python train.py --n_layer=15 --d_model=96 --n_head=3 --n_kv_head=3 --head_dim=32 --d_mlp=512 --vocab_size=8192 --activation="squared_leaky_relu" --norm="rmsnorm" --norm_place="pre" --norm_eps=1e-06 --positions="rope" --rope_base=10000.0 --rope_fraction=1.0 --qk_norm=true --attn_scale=0.416 --bias="none" --tie_embeddings="early" --parallel_block=false --extras=["some layers without attention", "local attention windows", "shifted keys", "value embeddings", "hashed n-gram embeddings", "a smear gate", "learned residual scales", "capped logits"] --init="orth" --init_std_qkv=0.027 --init_std_o=0.00493 --init_std_up=0.027 --init_std_down=0.00493 --optimizer="adam_variant" --lr=0.00282 --lr_mult_qkv=0.4 --lr_mult_o=1.41 --beta1=0.95 --beta2=0.98 --lr_head=0.0117 --warmup_steps=334 --schedule="wsd" --decay_fraction=0.911 --decay_shape="linear" --final_lr_fraction=0.1 --batch_tokens=8192 --seq_len=512 --doc_mask=true --train_tokens=86700000 --steps=10584 --dataset="wikipedia_en"
Each number is 128 + 24 x the weight over the matrix's rms, rounded and kept within 0 to 255. Layers, rows and columns count from 0. Numbers have three digits each.

# down: layer 10 MLP down (transposed), 512x96, rms 0.113, rows 274-342, columns 0-95
# up: layer 10 MLP up, 512x96, rms 0.129, rows 275-343, columns 0-95
down274:150081131148121156132091106131116125144130084155165163105132115091133141143114150164144126133153117153120120103123123147110120169147111160115143102115140117148127110127099117158124098089112149109128128132133124062137102102128130116098144138173129103133138116168152100093163174178174143168
up275:122085094079111134134157129122120116181177113128154163145108139128137136122088116101141132093103124140160126121123119143098126070110129126127122150113166129151119124109149106142123132141174112131116161136112112115104097121124183150131093098150099151107159136086144117100154150112160125142
down275:130117145170100161164082130114141118126083163088098110113111137138126105192113091155116139136131110110104095112099178144127112122139131131135094104148160121112156144118090127135122086140117180146151120122097139104149154131138150103144115139135139142137129134102133144155098144090132166139
up276:121154142131158157098118119139120129087155116125141133115116172136141157113084136142127097150146095102112146091123118111123116117112120142140128152102166147138105101102134158123128148126133157131126133137115175091147142139169155149087126140145140130170151146149125092093139128100142123130
down276:141132135142131124101119102124113115109126089175072153116124111085111147138137149145134120145146164126129165139127094120158118127095128149127092148109191121136151109097096130121131144092144099130128108124132164118091119140113155103113128148150088123134152125135090157143141160164166144121
up277:092140101128112149154151141171122165061150134115162141174087088123137126170157144136152116130121154103119169123141115164131114171137140090143138111092148089154163142133174146171129115095147151045117123144163129152116130149056108122137119153133144161149114142137111163115113128223134152175
down277:137105118114123144137120105068157075154094115115081122186092123086126136119115114113143096136147135154135097125131111155101137132084107126073105111145197110087183149124149109180122136105160171103114113110130111116124054120118152122152123115161153118090131141125056132123103100112109088158
up278:138112098138157132118126111184107135116139157135149153141125145134147142142097169130108148153156164122129145133109095131120116097104142145121134121137091116122098152135109077141148135150140090128106155159157124097120165086121130152145134121141121151144127121114118127139113155125139132128
down278:087138119131148158098135130121147157153127112168150137111157124177150106124135128111168076117124119113116127142176131133126138113114141131114115133153129156146132118148158148130115122136116120125130122098116074153108107115141099127121110135120140086135113132165090113113125145120113150156
up279:106142129134139120096093123161173172112096144108152157129147132108125132151165128124133185137114097122116101087107102133123159121115164158124140111113114169148167141141106133141149102095129146074093139169098109172121082109121101111131119138100138170179131156170140126137133126139120096160
down279:129135155082164143132074135084115169147172127113150128131126162149143200141111113158127106135141106142118082136138151147124133104114147124141101105098066142136143138135118149164109123143159137114116112111166141150130091147187147098146125106145149152101110120128170140119146137152091110112
up280:156111143100157181109105141099095174130117145106126122093180159152155155128082132124088138090127115126128125169080138102084156112145144146114155107139120169173099165151135127109115084186089086158136099130105086155109112120080118123176158099119100082119135092143126087134126150135094156109
down280:091123134123184112153145119153164072135144123153100120114095112121084150117135126122136191158088119155092136133125129152126160142102111125156087153110147095112158153141156095161128093123151123118109129160171150119102123116107087143151147119126142132109109166146086154166099149183106096125
up281:125131156120110107128111174145170107109178100135132157116125101112120132132111136140145167115124161079138129116132112121106139096124169159146094163117121115158153117123136129144151090141154149137119110117154200156075146091109135119147164153153144156128125118140139158132151136140108159154
down281:165134140139151142106134150122108153135118146119141126108130182144101115150111135090075116133124161104135128139151148132118117111131084129051147149126128155110132152078079164130128129163117109139121153126124116152142177152127158124126138148106138103121143155092134094137119142150145080118
up282:085131105116160127118104155115177134181108125109140143147150122100128147106133166142127125130137104125119114141092145129141090136122120088118146119140136167130126129129124134148144106155134148133178116153143124120148149103132089137113084118116108165116106152116125111135115133162151100130
down282:153135120091091185100124137097154107114122158089108120123159106100119101140144139114130159148120138150131120128128158121086112122095133128129106158151111163119128148146126098130150143145125123094153145131103121123093103138144088106154132096118122161141107121128124106166126146153132098111
up283:168122107167103131112111129126181152128141151137125161099130151125180148106105125133109105117132150109136133121143106107159115101132137154163114105123094113142112157089111126161097070133141121135083112144166080139139156116096093164152152096154101124131140125100148157113096162124116131128
down283:124096105115118101105129117113124116088133129138155144117141145166117109137106150163118110080102142122099113150149119175113129134134117189084133120105137120140142106135108131132091058126119149115082126145141098113174150124094149147140124141119103105155133123111093139123096104111112136099
up284:126150126097149097104159171123148121133123120125129099136124131111104122143145094122132113116080170088139103139099129128160117142119128164131155109175152125155104143133128117175165124082145151168182132073120158141109158137155158119099141124111109135126159144079158139152089125146121135152
down284:129114128124145148134095124111100105131134126157137094106149148152123136104064072120156145137119144135135159155142124105106115115115146110147135128121128185059118134135170121103101144121140092123112100075135103127148086139125138086135108144148158108126118148151135177083126097130127102147
up285:135140098128174154109087096104128175134139112121122095125158123120130155114144107121153142116123130122136153118090156134141103111113160131129126124092146131142143126141146097155107128201137110149121129086146134167138111129136127167098124164150088145136145123055118109130106100125091140117
down285:144122146121122167152116161111123102112139126153042132091088112145112134131138119152145117119131114126164133124122115099121167126119142126129140156166100075122131127143140151121133125135129162112141143132124152161095128131114158113147143074089128178111090114145117142105125139114080146151
up286:107134072138182126125066145187111114144107120147118128140091111171152148119127134106128134164143148164102153123164117093171157191185137158113134157096161103113128164165106130113131103128137101153137156153115116117140123173155167203130087143101095145107100130074146094150107102155103133160
down286:150097141111120108167128136137142121130141121155118114106094136125132101129127136184125090062135169123118102146114112154119148130110115122067127130117102111139150117073137126121161101133087116157157131109157117101147113095073122111131162097133166144178112150151106160114150175067146159153
up287:153149142153149114126133121105127128116145151136122125133121154160136114122150134150153144120135157123120124131164119131086189161134166097126129164139118126115125141130152106096134074124136153123101129150133087132165121126136067117095182119097134126107135130141142128123126126139117129148
down287:125129096137112129132136149120157119140115110108109128135107130116108153148091132112107107145115124069116149129107154126115138130158147165160099111114180130119127121123117167134102118114139110127130089111107125169088129121125130138149120128185121113136121142092078153147106143169133155154
up288:170135122111128119108098158121097123134129113113129117088128158121146101110147170169124083096112169145133130153100115119132125109145141113114100172135108178134133116108129146127162109142113064157116186088095130161144133128099095101153153119176136130136146151127149113115164147084142093106
down288:143157109119164115157133143137120134112102135105109133143137115141134142124119149106118154145188121163115185119158148146131119111146126138100140106096164131159169135188137145157126164118106167103162127145133122102110149158140128154087089152133158115103095078137081158149104166110126131148
up289:134118199158147126167138140150141156097116124112132147136118087118137170106167150151148129136122115119100150121131125113114148104163135121134110136150176102140096125104120123151093132101117159116166126118157125117168120129127100118159063117138140105123117166072123081095128096145096114128
down289:122118112147120116116144122137102123106158139133110120125103088130150103130139093106123177124108120123134154152143128091158142146074117076144114115053121129140132126102126069148116114127153098166119117142151121135163174178148117095123143122130120133112078118140059107122105154128137122103
up290:138138092145124137137085125139148151066098093136130125135151139101150150148110106140117094103086147076139114096117127161104168129089119152117153113136155136149102129106114107123129118147116072135143094130120112136127155129137169096160088142134133083113109134151145132127151174159154111143
down290:145121122170141162140119100116117119115134125098148131111147117131122094158073148113120166147142116082122097153140105144128137144107118145127117134101125120121161150151122125131100127148142110163133129115131127118100111086146110147157152122119124168055144116156065124163146110142095188111
up291:116116127137126164140141154144140141113141102139142114132138111131118147136118169114120148143147113138149116117149107145130133128108084116150167108111137144153144115128144103128128141117160152097122147163134084146117142146137150137113117144161137129115151153123132185126096147154138102155
down291:149119127116135155111106140105160133140156148108122111130127181116119139118130127154161133137138157125148126150149125140150121136105129173088122142118168140127120114108150049119173128129125104153129102115126122154117113126162131145177131130118161146116120128123147101130131117131116121147
up292:096138126152171164137164142149150112090095162135127129127149141123103158205147081135068123108123167093132141125134113085065136091074108142150103144107150134156106131145111076152103124130142111158103135137105150137117137079127147113152153125125159092118105094119137123118095129178150125138
down292:153094111130099125112112127132162164104112135106119128115134123177103129127118097110142137129143135129099159125132102122128098143114143168139127105143137150072089105149176134095082144125105101132119103156132140105137127150138085135142135191161112151117110177122152176160124133176084121090
up293:139137113107199131155094146118098110122148115086153109128134179110121093079125092136114137151113095150081102099103121124091171094070121127113093135124114128122143133161136168133069071099098160130101135191128167148151141136133112164136142088149085112122148120134097067131109107095145127150
down293:127101128122137113129168139141126117128144128117124163139100131103212134134105135152102132141132134128101115129122161114150170096135143203114105128133135078132108163148130137113086102110081094104142122140107118103085095097114112061141104119089087096124114096139045173183139112131117090110
up294:087145161117120103107134154109163151136112175087144117153147106105129129100146121098094141140146151109128099129134126167110115115103142126138130156100151135110146105113116127126106126142144107113098130158158119132092182126098128185150154164098142153098121118129152121141155128114152111181
down294:101155117131094120094155128152122151164113137131182129129121157141138149133130140129121165126138121116149067121113155145128126145129138149168113131105123091098117081101108122099116084119137117121106120139122117077132142133094126086123178155096116114131164076122176158161156125112155140105
up295:155110139152148135120106094158137092102158139112137155148162153116104116151115090152124104115139181104116083129128117160123115119103122174122106133140046158163118144089114142140068123136081152108102131120120101118148149165108108127153160087128132107147136153125130102112148098117136133143
down295:119076106113100068138107145156143149144139149134190146152158106150102118098133148128122127138116146099127121110121131163105112152096107130179107121114148109153141113128166139132139123154156160104155150155106139161137133092157131117145143133089140136102103156176119167170116143144143166090
up296:166129147150103119103097127129141151153125146118116138108076107112125128166120101130144160136104121101113156123120095140132115141095095151142106134129130099159111146115117109161100108131146123125124120147143129095134122126121125128125118111140112141100127131144151092152175117137103124106
down296:140128170128088120137129125150155155103147136134146125147147132091123121127113110163097164118095149135124147139132176141140103143124115152123101132109126132131155132081116176123112113118143133113133151145125108151140140100165153127136106112136130145138160123130101139109100130147142159116
up297:191104142126075150152124118113126209129146091130140130121118130100142110107137090099145062113108097133108143081186125166108172149110150151125165130113116127141120117153112118128136125107133131111119132140134116164110145163098102153128132136123116130159084104125124111131087101180125127147
down297:146150104131128150101127086174080132131112159126093145129115135141107139159111158139114080131127131131136132119101146128125100141129164100124140142113099130130123123139134192117141166125125158124076094094169103170087110138092087150111097105157089116096123117161177122151139116139116117117
up298:168123126124122145117140140170130129143119159119129118162182152154194106163120106149122159130125123116107102133133111182095074145137079117157148100108106088165120138087088111107115126127130120107121138099166118123152080150105103150135151140134091140147135133141120142119086129130102157146
down298:143112122139132156169143147113120096083145154120137089140107085113121113111122122104137126077109093124135119182154123124124094141124107161101108130134159148120166199124114143131122109130070161122145091124175128113141137150101121139125108109115118149122137133150131143134148138115133180079
up299:151113096167100146113121192137123148131161092132150117167119128167083133108126123122138129113107136111123163119107109168137099172115111166132154088141168169122100134111135152189158113104129179127151121125136161143121110073094139103151125135141150126170091112134150075126074138141120124140
down299:092090146099150160163152128147127104107116088181132096099120134175118155132131093102093144121141139111117100141171151128113149146113132130067145138129114116133128083135115158152149100124173146103129084130132111160100126145120132180176098112098136097150125126106105139133122110102103127140
up300:130115083154145107149099133164149100108128127170148139110096130109129125133091096136133143137109164110092126160162134125126207177140147115122136109144186173098167165136100188133113112131112087158125127124094136097105115149127141177119075157138120153090141135134147114118115120161118109130
down300:125120146107155136134136121105128174119161132084149118148100139119144093134131154157136101091169086114105087119148118131133124137114105134154111100091091127197119115133115095121147147108138127129119119133159149119141160082108142157174136113116141100188128136137082155119162141089114183141
up301:115145131146090166110137107157091143143189089160127155082107145128127136145125144176104141071145100148126147098112121141151187129089137169120145119117131139139091150090149106159169086157170166141119114122153131092135132116078125131106174150114139133110107095109188133187112191154106097125
down301:111131101116086117111127137140081118154114104136103106162134160115132108162114174183071129090151103179141116128131176119106182131129162155147130119088142131119102162171135120130138101110134157122147119109162192089127166163112134141152168107163133110116094114145133123103142129129110133149
up302:166097110132143094139151118101082151151112094155142096130130127155159121126094091148126146101138112121125138135153115148073094107120072078138103150133163119135194122095080147156135103169127110113117090180138112156133157093131101115153151138139123140078093105106177124081128133091141112137
down302:159112086137133075139130095140104141115124153104190106133118115133117133175116094150181176119135114156160136139101129142099122057171104138170132122147133162088128114107145131162140124116117113109161112140151142125169142098153141115119157121114085121147122110135040125145120110100155161123
up303:111109129154120137141138140118071148134106122139152121128091094116144164160073161125166098127105118145108114127136121126070133086118129178163112123125169137112084128146084108114109156097102116125153127125153109147176113099110117164094141150093149117109087151091111152128066163130118093120
down303:140149177130106156145137141108098095143139113099120181118157162132135106118115098123163140115153140124110157133099152128177122134120146086158077180170110156123083134084160143102144088133143101112163122096098118163118169144118128151104161154128145106103107115108116117128141096126151116078
up304:138110172114122127070151131121126113114102153119140140158079120152106133138158148139090115091098129107145116149090141150164112148115128136135104131120146099119079104137138150095168102133108119131118088138069118168118132109131190166120134142132106138128110119144124141134128085103179154132
down304:134125133171117128177134154077164139124086168114204146125149113125106126127124121136099119152158162140116124085112132130102130123137119109156105151112163110139108125193159136082130106120123103119144122135153116153161172118110159143106130160137141134122120107117121054121149130096162160146
up305:142149163138091136120154108143176129144132159129143152152136107107137145121146111173161132146136134150102099178109166093144125130148127105123109108087163148095115096127123149123145119125124134083129170104135166125104110121113108163124163175118127138123139133088119104196148161150172131112
down305:129143099135112154130117105137149152137147145132150150098123140180172134108152125165154193143139120118116103139156085101104136138140128174126158079133092208121120130119141112098137108129120112116119125137106131111153125101127093092120128111145127105098116128121117143146164105084139160122
up306:168161127123152159135105146111146108098153112127090111136162138149097111138152143113098167156160110140092138091141163180135133082147131163160156128145131106112161158103130124086183104149166122098115164102163088150129120107090142136114129092107112102117130152120140149139152127137140138156
down306:147130126114119129127134125120137136128117132156031118144107184111088123151079131118120108171141118130166144155108123121124123107146122129254104119158091141098084098109162147133110148115148188111151100146144143115122138099169124136169117133112152164125110139146172109122137155133170109129
up307:121116147150133180166127182166091100132111097124131148152116161128180128121116142144088119108124115122161103170138096118137121117122138153137114158168093130142131113130120100113159119112156111163108112127121106159120147073116136125136163127151097154093154131124161070122155135151150138107
down307:117150156117124141114134093112109114082121137150170136139119091181109117129131139112122134108131114151134144130140148163112127120105116119117137131136140131099152118176123111110124185116120096103191114114140155112126123152124162177097105138172132123152114173119160141116108072119138176179
up308:113146145148132130120096110094115141087121087134143163096139108101108130118187085162151081131141097125124162177094083158152119100103112108108140126165134129144114070108163095135109089131111124125162178128165116112166122113100124112121088094117149099106121140116136090078073135149142099113
down308:143156094154123153097181133106129143151105115125114080107103141176150118118098170097119133118094110121144131138115140104140114097118115142130144142113119120117146108134057130106085047102140125109104124135138140137150153114149135121149140130110167108160166120114076112144128147145164118074
up309:119133131085136142123113149101100161140126089165148120094120156146114112095156125172151103102194099104143103144107138123159147123113118135135139164110163095147090122142141129100115142153127098138151136136104139137186114145134151165102087098106116101171150094135115144166127104111130133139
down309:144108118146150141139119137137142157145097124131165155119112107082137144105163187130103138143132175121142135126114086166113150109125124174128091107127170104119112137115096151150115148138121167103142147141112152101110116167094136112098104150140124137147125136153112162160116077155168112105
up310:150097174107110112125097146125161130173111131126132135129158131148114142115115140142157115127131127150093142121152117145137128112116133133138167136150135123141142137119117132125131106123099119145111139143135141114123119095131130135121088134149123124121164120140122114144142127145112138132
down310:134138148125130110131130153117164127144128111126115109147144109130117142137162141141121132135117141124114150118118134112107121120116105159143136155129128127127112136129088103177123080090108130135130130118145144128137136140152140131126112139129123112107123127124031160139134141120152127110
up311:153127139123141120116094116127097123139134137151118117095169118127134136178108086125153113086130162145142155109141111168118138101087134121137122126160120182137132144084105116144135123123124089157137130117131138105087187136162182117128156132168127114125177157137148130148083126120132145136
down311:086144123101102124163116143092098127158109114118020117146125110117120120125137130113131091140116094127110135124155111136137123137128102083199139149121109144172125120163104129109129119100152172174136126161108176150143137161147161104123127116121141159121107136131083163149135135157119114114
up312:126092142163188133119108148143118124093116115104140112111087126117143155123098129143158170155109154098122141103141123153110109112165125117132128109158144144123128120125156149147160133169089110144147134110142053128109117091148128141183154114139112130140112152084144139133172110117100134149
down312:139151092142089142125137072126149161135148147154094098095121104131096091113128173115130124146132135191124133108163099111121145115110143107122130138157116109140074154143144147142143107108112129138119125130151151121127085121131105142080169138139131139145102144153082171123112119163143115116
up313:158107137122107104156153128123131129115117101125134095119093147196188111143102130157112095087132115062131127165133111207111097129117143144145150122089166082132109091090137150153065104147152129125106071147129120106105157094111092099158140098141128154129154126147156154076130181108091131150
down313:175115158120136082152222134122154123134122155074117111072124078170146098167118134114127097097112126075143074145137146148134075091110100127124146119080130116103118106122146150124165152155093134114149111172141117127122163115136116109164150124159140120123136147121130105124164135142089148136
up314:092117176057106163107151176136113109115114110117156130148180119110141105149185082131138144124151124107118146088144089102147102164132113119138127126150102103134115164113100056115108125120171145161098099193137114152104164113119128084124155084124196130126176157179201143111104149133098099144
down314:116099165116134104095141097115203099091148100104155103144064152084138098116120157142171166124135126152159117145140087102097108166144133148180166150103108091120131087097152144141157138108109123109123152143112097084115110135099083098148129147136172107081124105143088134117134098157110135140
up315:142120090166118136132133127107161166104166091101162142157125093120102150146143100141106191093133133119103137138097127125121083113082104133128147146153158093170111096119083131137072119143105118128166088123126099140132156119125090164179167141116128116083136171139143138132136161077117130125
down315:096111094152150090139131112144146108122107130106177155136158094111127131125119135141107122167182140131119093129152159149126115162152110137129130112109164137103129133117147121160092156120114092128130125159165069086152120165158122162106094125050143082139137124158149111180125085114109104116
up316:128116130099142128107159182130120112081116137178144156116095124164125141129145163188117106129086141150095142168133120133142132182135138132132126142127140101139099127146109102108105099142107166135117129134153180139127145104152114121171113140123135123105115139120134115116112151098101172132
down316:133122124126113151145113124125115119150136142146100114114137125125153195133065090127093097143133119106117137172157135126104130133126114113147083173095173122065119126109127120106151144152146151128153119130137138168125138095150113128135144114115167117120119137098095119107147138083178108141
up317:161127091143139144088121126138119080144144099139141092133119141150157156129112124131097118104130131143126134104151142136104117095115132151112158123116123147122094147117124108163116127122108141125087161148124105103131133099100162105165150103161155100118116128141116089125132152136130091119
down317:121126161119118142119140122114159110111130169133150143142121119155143133144134091118144128118117115145125132114111136102118147126123103120065108115110127136101144136096109139150141103174127136078106073124123128132107141103144113101139093153093134157148127142108084176100145115144145102123
up318:133119178114140142120071142106117131126180156139136146123136130151110113130163152134127135100099147146136157128170089132125140155145075172128112149141154107145124128097141083142145109113117126126150152133134141116158129081158104137111110085175165135155119138132140088127145153117119108130
down318:148100108117123135107116091107173135099133079141121161100132126118145121140117112106136146125156170085165127150155124129121119118141141121107137132121128118123145144140135121134088131139141084138068135133149106104115134137137143110144162138093101108121126100137197112141120105147146169132
up319:137077111102142125115116098158168137093122101153131134167124127095130147141108156139095129111117147156122102143121121175154130112125119160144115073142155104093138110111144106151113120090133123144178169100153142152100109118079116116148182130150112088126135158097147141151116128190135070092
down319:102093074174126110131095146150163115072114072113162145078120139092178111138140170141118141137123124175129142099109105172154135118142157118148139086138163132113147121124132111143142134067118136084153143122105120121112099100105119116113135121120098114132153149111105138139124103149159137131
up320:116104136164163126129134140126129123174194113194147161145149157148105121096139130129117128151161151130112138122124095130150158132147154141125148156150117107138165130143172127156108084131134122114120097145153112095140183164146119123159137098120099156167128161114143091110132145114089165140
down320:148162129118160153124107132153158132127095144125051164132144124143167049122113128140152159116139132119112153133143121116132170162103127174094108132133114123172134170120134139131124118137112110123150152085116085136117140136147141110117134183131123080127119138142114135158138083128164119123
up321:111107150123133125115093115102151121071113155140138163176137134128141146114142143108120136122121083131137139114097141129100114081131070121135143186113145121127145148115127096183131114095146163084139129130131100138148124123112132140146117119148140135122131142088123104149139097115128161098
down321:104137131095116130136133149107143138103135067146122122107124084145112148131153090112125106105090099133107095176126123105135109122105165152084080129093142152125136138092102129128170118111117100126145134132165114107122134140139155129112133120167147110126128139159105155117118113125107135132
up322:098113139140115135085121114127116145141132113167150138147135117133084092131130140096093124121122154154097135150142124127132145130078128141122114138137166115140153099127145147133154111128131153149172091132120090140115125120138159163139089164120134120057158087121116152157115118087150149125
down322:134147114110126100137090153089135119094108116119108119118159130109097158120147186105125135116106157117112110121148104125184110142120111078150147154144142117127109140178145141141159134116154117157137152137111111127134141139107107130100163165105145109133148123083079080131120132120102171104
up323:109164097120112137069189147129159137141141115108120113117129178104116136122110107164152133163125109144149115144106135148145151128148122097129128144121119130117115152126126122112091125140111156117140132151120119103124096160103143129124175092129127109100124122114147143133109130132125119147
down323:089149134139119131106127137133130151136128140121000140143148137167126130121125119105140147144123118182133143143107126138137139129151145107157157151129128145111156116109132110095158110117113097144094113133114109118134168130082130113131119137111108154138120123146200104138157117124132133136
up324:084156153099102138104142119145142162123136157123114154082144140124154169145147089119149131130124153124101139131130098141134167117132138110148124152138134072192146136101155129125140086168132128167158116085156110127160128058111149128163111127104142097125088136086123108142123106119143147155
down324:111154132122142186137122155121090136126156132150069092124118126103094068084105131121122116137132112125113143084116129133130152164095152119096162063126150134115109126122098128095133084122109137142142113122180106130118168135181147146117114128119141133152145121114124144090154158143114128127
up325:112088123160121118156147096147111132155103119139159110108131142116136147157143098089155152141147114148101150132115140135108116099138152112126073142132119171154129118123129073144111109156109120145102114118154126108087136092125156153087121141136110105142128191115115120123087146150108099132
down325:129169147093134157111144107113100124157155148093122175092128123135100141075167098102122106132119132145122131134120133133116129120140180127172148137113106118099105103090114168132124101119135118126193109121121140132128168154135138150099181135108123127144123103142121109158139120112094134123
up326:110134142094170135131155157088112149107151109070144103078126145108131111124127141134116131173160109130109165139147117143138151153122115145135090164130123133162140129132113123099096102197172110108128085136152095113164111117068128108126120126170114117133108156130146150101157111137161184146
down326:117124083132106093113125108136114119120160123114148121107161120114136105099162139140136129165124099129089140091153101146146169124122149155164103185108145165130123082114122153137065083151160147105099111100117127143123119164166104134101120133164118149147133085150081116091138168136149114152
up327:126116124109190078104140132110130091131125117131126123138154171185142184133120159144125166070120139136129138129103126119118146110152116095130144083094136158130111132126128115141131093132117110112136151145132135111115134112164173136151164101075101129168121135137120143141120120084100076169
down327:124132131168076146177099125134138177119100116151103127104098108109125170126127090128106112100108108116134150121096154133106124186113140140096105100135142121145130126132149136144114118097190139115090158089102112113147116122096128109135117114167119112128175111142035105108114139120141130124
up328:101157116122131163130149106158147094139132150079134157169101158141160156099124144132179114126183157122158093059154106171166146128126134120107150155118136118146115137139148103130172143129127108142135144182150089114127101115161096130165129112104142156137152136123127137136158123156115133118
down328:091125059120127144124164094139146117132136156142098196115128115170122135105124146146101106125099131125129097082135128099101135153099156137119113123145124161161162155164146122112095088128148092120151134157122153102095126130112137136085067134127124158154135174124092149116144140116154119126
up329:135177116098142172099167100173105130137166136132158118150116181153109083114161120162133079121148085124114090123094140133162156122107124137131117111142103159180118153102141136142109106165110107102112152136145099177158116116110102132080138112118124127120097090089121099088094171113146132166
down329:135154129093160183101126137129099141113182106134156127142116134148177148146153140113105131115111119148104130105115119156161190113079163160113085119157132111133131129111145147091135126127149131144145143126128148117126091103115122096135125113120139149139084104150000123128111129136127106157
up330:088137151110106163126122126130127125142137153175139139071160132146102121113081068147114108115170089101164139082131117121099123129090124162145102116119143119116118119134152153117132151155115164131120124124161120125184115155124149087112153119143149115123147105104105139124128147124139125123
down330:149112118133150126136142140142109122126127106110082149123098109071144139161151153131128169097118175158128128169124119187107149115124114149132099139117121073162101125086098145123145073125124093116119138135111162116093108149124124165147103130139153123121139147101115089091106155150136155122
up331:151146163180110150127161128127121092137137108056152066100108141132119116117136122096099113096164152128102128124132128126115105105093152120142132154143113133121145156107171157144145093161124124115159124149102151172127145124099141143166123080163181153137154107141129101097116169145130117118
down331:102161133117131108150114108114166124122153146154091187125144100103149166104124165115125133118092116134139146092121132151161145129162102084112135158106144124096143109085123110103139145117107100123155128104116147073171127195102109139165162112096153103121107129143161109167156119122147119102
up332:124140131112094115096135117118093134147126173109131130134141156115149118150156104166124115117161132128106099153135154132105153146138075151141105094119163132106119092156097136137127137154126125110104138141129149145102097141113172124130121175084142118138143132162140103150120124138120106131
down332:130114120133117165152124122127100115135150116110191137124101169144150082099136144125158141147157132099103121107122125110121140123117118148178170114127129107096114139134145150108124151151172104112119153112144123108121118131077123119100161141117162102091086102110183093127133113111145139088
up333:112090118103152088124114109098143132137053127158156126103105157098114132117131122139176134142156122112137125111130146114101132112129132109147129109126083098125169080088143121141093143120126146112129134137119102102136120150115151108127148163117151109108164116162127132138105109134143197177
down333:116096109114124086146122142128130120138099093142121136117067146120111120108158121131160136129146123136152119094161148115105119122173139140189136120130040121146147108159144101108107111116144126094110114130142114139084133183088117120136127131105163096097138096147125145150095080123117150107
up334:103080121133113126144104133130145161124135091148111175120120126110106143107148148141105156131135113148136152116122159117159126114153124173140092155105135134149135099130148138103113079106152082162161111138116161145126138115135133158096132138114128132126154145109139114167127100213120105107
down334:138152121116142145080138127115141117138103095128065125120131093147115106123134120107127112141136128118120123171110125136136105140121122125082110084187123122121124138119131148141103107146116133126173196119111116139107115126134154101092110142161097128098126146105056115103110165085142125158
up335:127116140147165139117128121133086126092108135133141094127137150118169151183120123124184131098119113088071120174120120115126098139111169145132130127083139120138098115136096189151104107098090139142106121088084135126152094158150142104153137132085161114088127088142148123132105115133135098143
down335:125163142147168102143177137121148138082109132135122134101124137121158114147102121130188123151143149126113147153105149104112095141047169137119129166102139079132129148099123156120116158163150124073142135133110132153137143139151145087098122143091159130082136122161186123125150136108175126126
up336:117138129133131131117106139098111143095130111158131093104144087122126137144105139132129098101152094127145117123152153182146124079150129127136161151064148053139115137141127144168146113188111095084123111125130148097089109125114124116181175133088148138143085118133117088144146145116106096151
down336:065161139148142109137088125136142108124144121158090098097109141165123106145104122101118126135137087068094107144145136144089095098139131111116134126125143164107115123114174163133117097130159102143106109102113125164098124152105114118162137124160118093130148146149096151147099108126100086157
up337:144137160102168127112140140091111072157153124109127102156152142152160108125126129136145131062138094168157119117120115113122130142139137126134159211142072099128106142096122134080146109155157071141134184098183129123160142155170138107137151125143106100139107091150101100124146179095093098136
down337:121082089146098156154108107164141150110104114157063131123116069131079156112130142098086157146097133134091147128138125142129132158107152147108139093146179142118165126110147129140098129101136161089137105146094146139111113121090133122083093151141144151129131175107102138130089087180126183135
up338:116165103112130154096142119110108100099110155115143116133148120131113111169176130135112106111157180171096102124111126115166117091130158139152104158095105162162172155150160124145097126149124098116100128114138118091160124113152131097136075148109129122144158126134149141153094183113132087140
down338:137165118124136094130077137122140128112099161115181139109152154122115131113127115101125145124074153133131101150164153152137144139109192115205138163156085143129149145091111128142121146099107107112099136126158129133152091154149104161150111120122114131085128085153123140146105119184126167129
up339:146102149099100125118130115137141171109126137108137146101176132150132120086167133153163138110119135052136128131146150147165112134136111116122138085169143123130149130095136103119162124126116115088155135135136120130137098127088143118108122122123116095147174146124111138119106128133148082194
down339:145128141156138141120117116160126131115132147127103118136120151098155132155113073172140137098152110128102126129119123126118142144151110110140109085122154112134081110120116087137114102136060138150108084096131113130113077154180147158161161131124146113106119135100123148125135128118121113145
up340:158103140148165091106096119136147090128133099108111121112149123128136159111184153152106096125140106105093150083137135119143105157111127128154150113099146118123188105150145130103135131146142134166167104178153070130126117130129143129132089092170138122136166099154143126120161145156173138158
down340:179103126126130104070140070135133117142146104131124138120136096092131121115155146134149084175114128115113121099101153118169100141082119131144149164126124136114139114103117126126103137151125170183079106132087142104154133133148124110149131131164169163165144149122133135107159107148166093126
up341:139154131131137182155157143136148114119129136086142136150152150087119109126096105146122104118092145135115129107132141141136105145100120121117101113133137139102148153138149130121144116105141162127138112137133097098137121138107140100167172136114110132142133129147127103087116124131118101097
down341:109143170116139088151121152141162128117125085112165123145135134128130094117158096110134134124141150129110106120143112111114109109147104116125132134103129115134148121137179102122100111105121090126148123123146145110103129167157111186132132108136132132135134150155130124116132173130137128158
up342:090135147101131112106131089159140125156116121156149074151139164171100119140127149110087091096113130073118102128111091110134099142152135123123124115129159121105092107147146121120135140163098125087131138148130159143077157101077091139154141102161124124124110154119151136113131130163143135093
down342:112108163100128099145138147125126129150125199098118141104121148137127097128120082141102130137131117078129113160138132128156114125116113117136165106090161134101108144133105134134188043110142141121120105155134136122140104110141095116108145114132165112152151137098165119171132165116106108145
up343:141155138110146136101127118139141116117119106121138117140152122163122112132155127127085102155109143079134139130145139107148143109102136092128152102111104146113115139145150140140143138121140154131129136109114111125079138111147119107119135122081143135099143124098135083112123147123137159145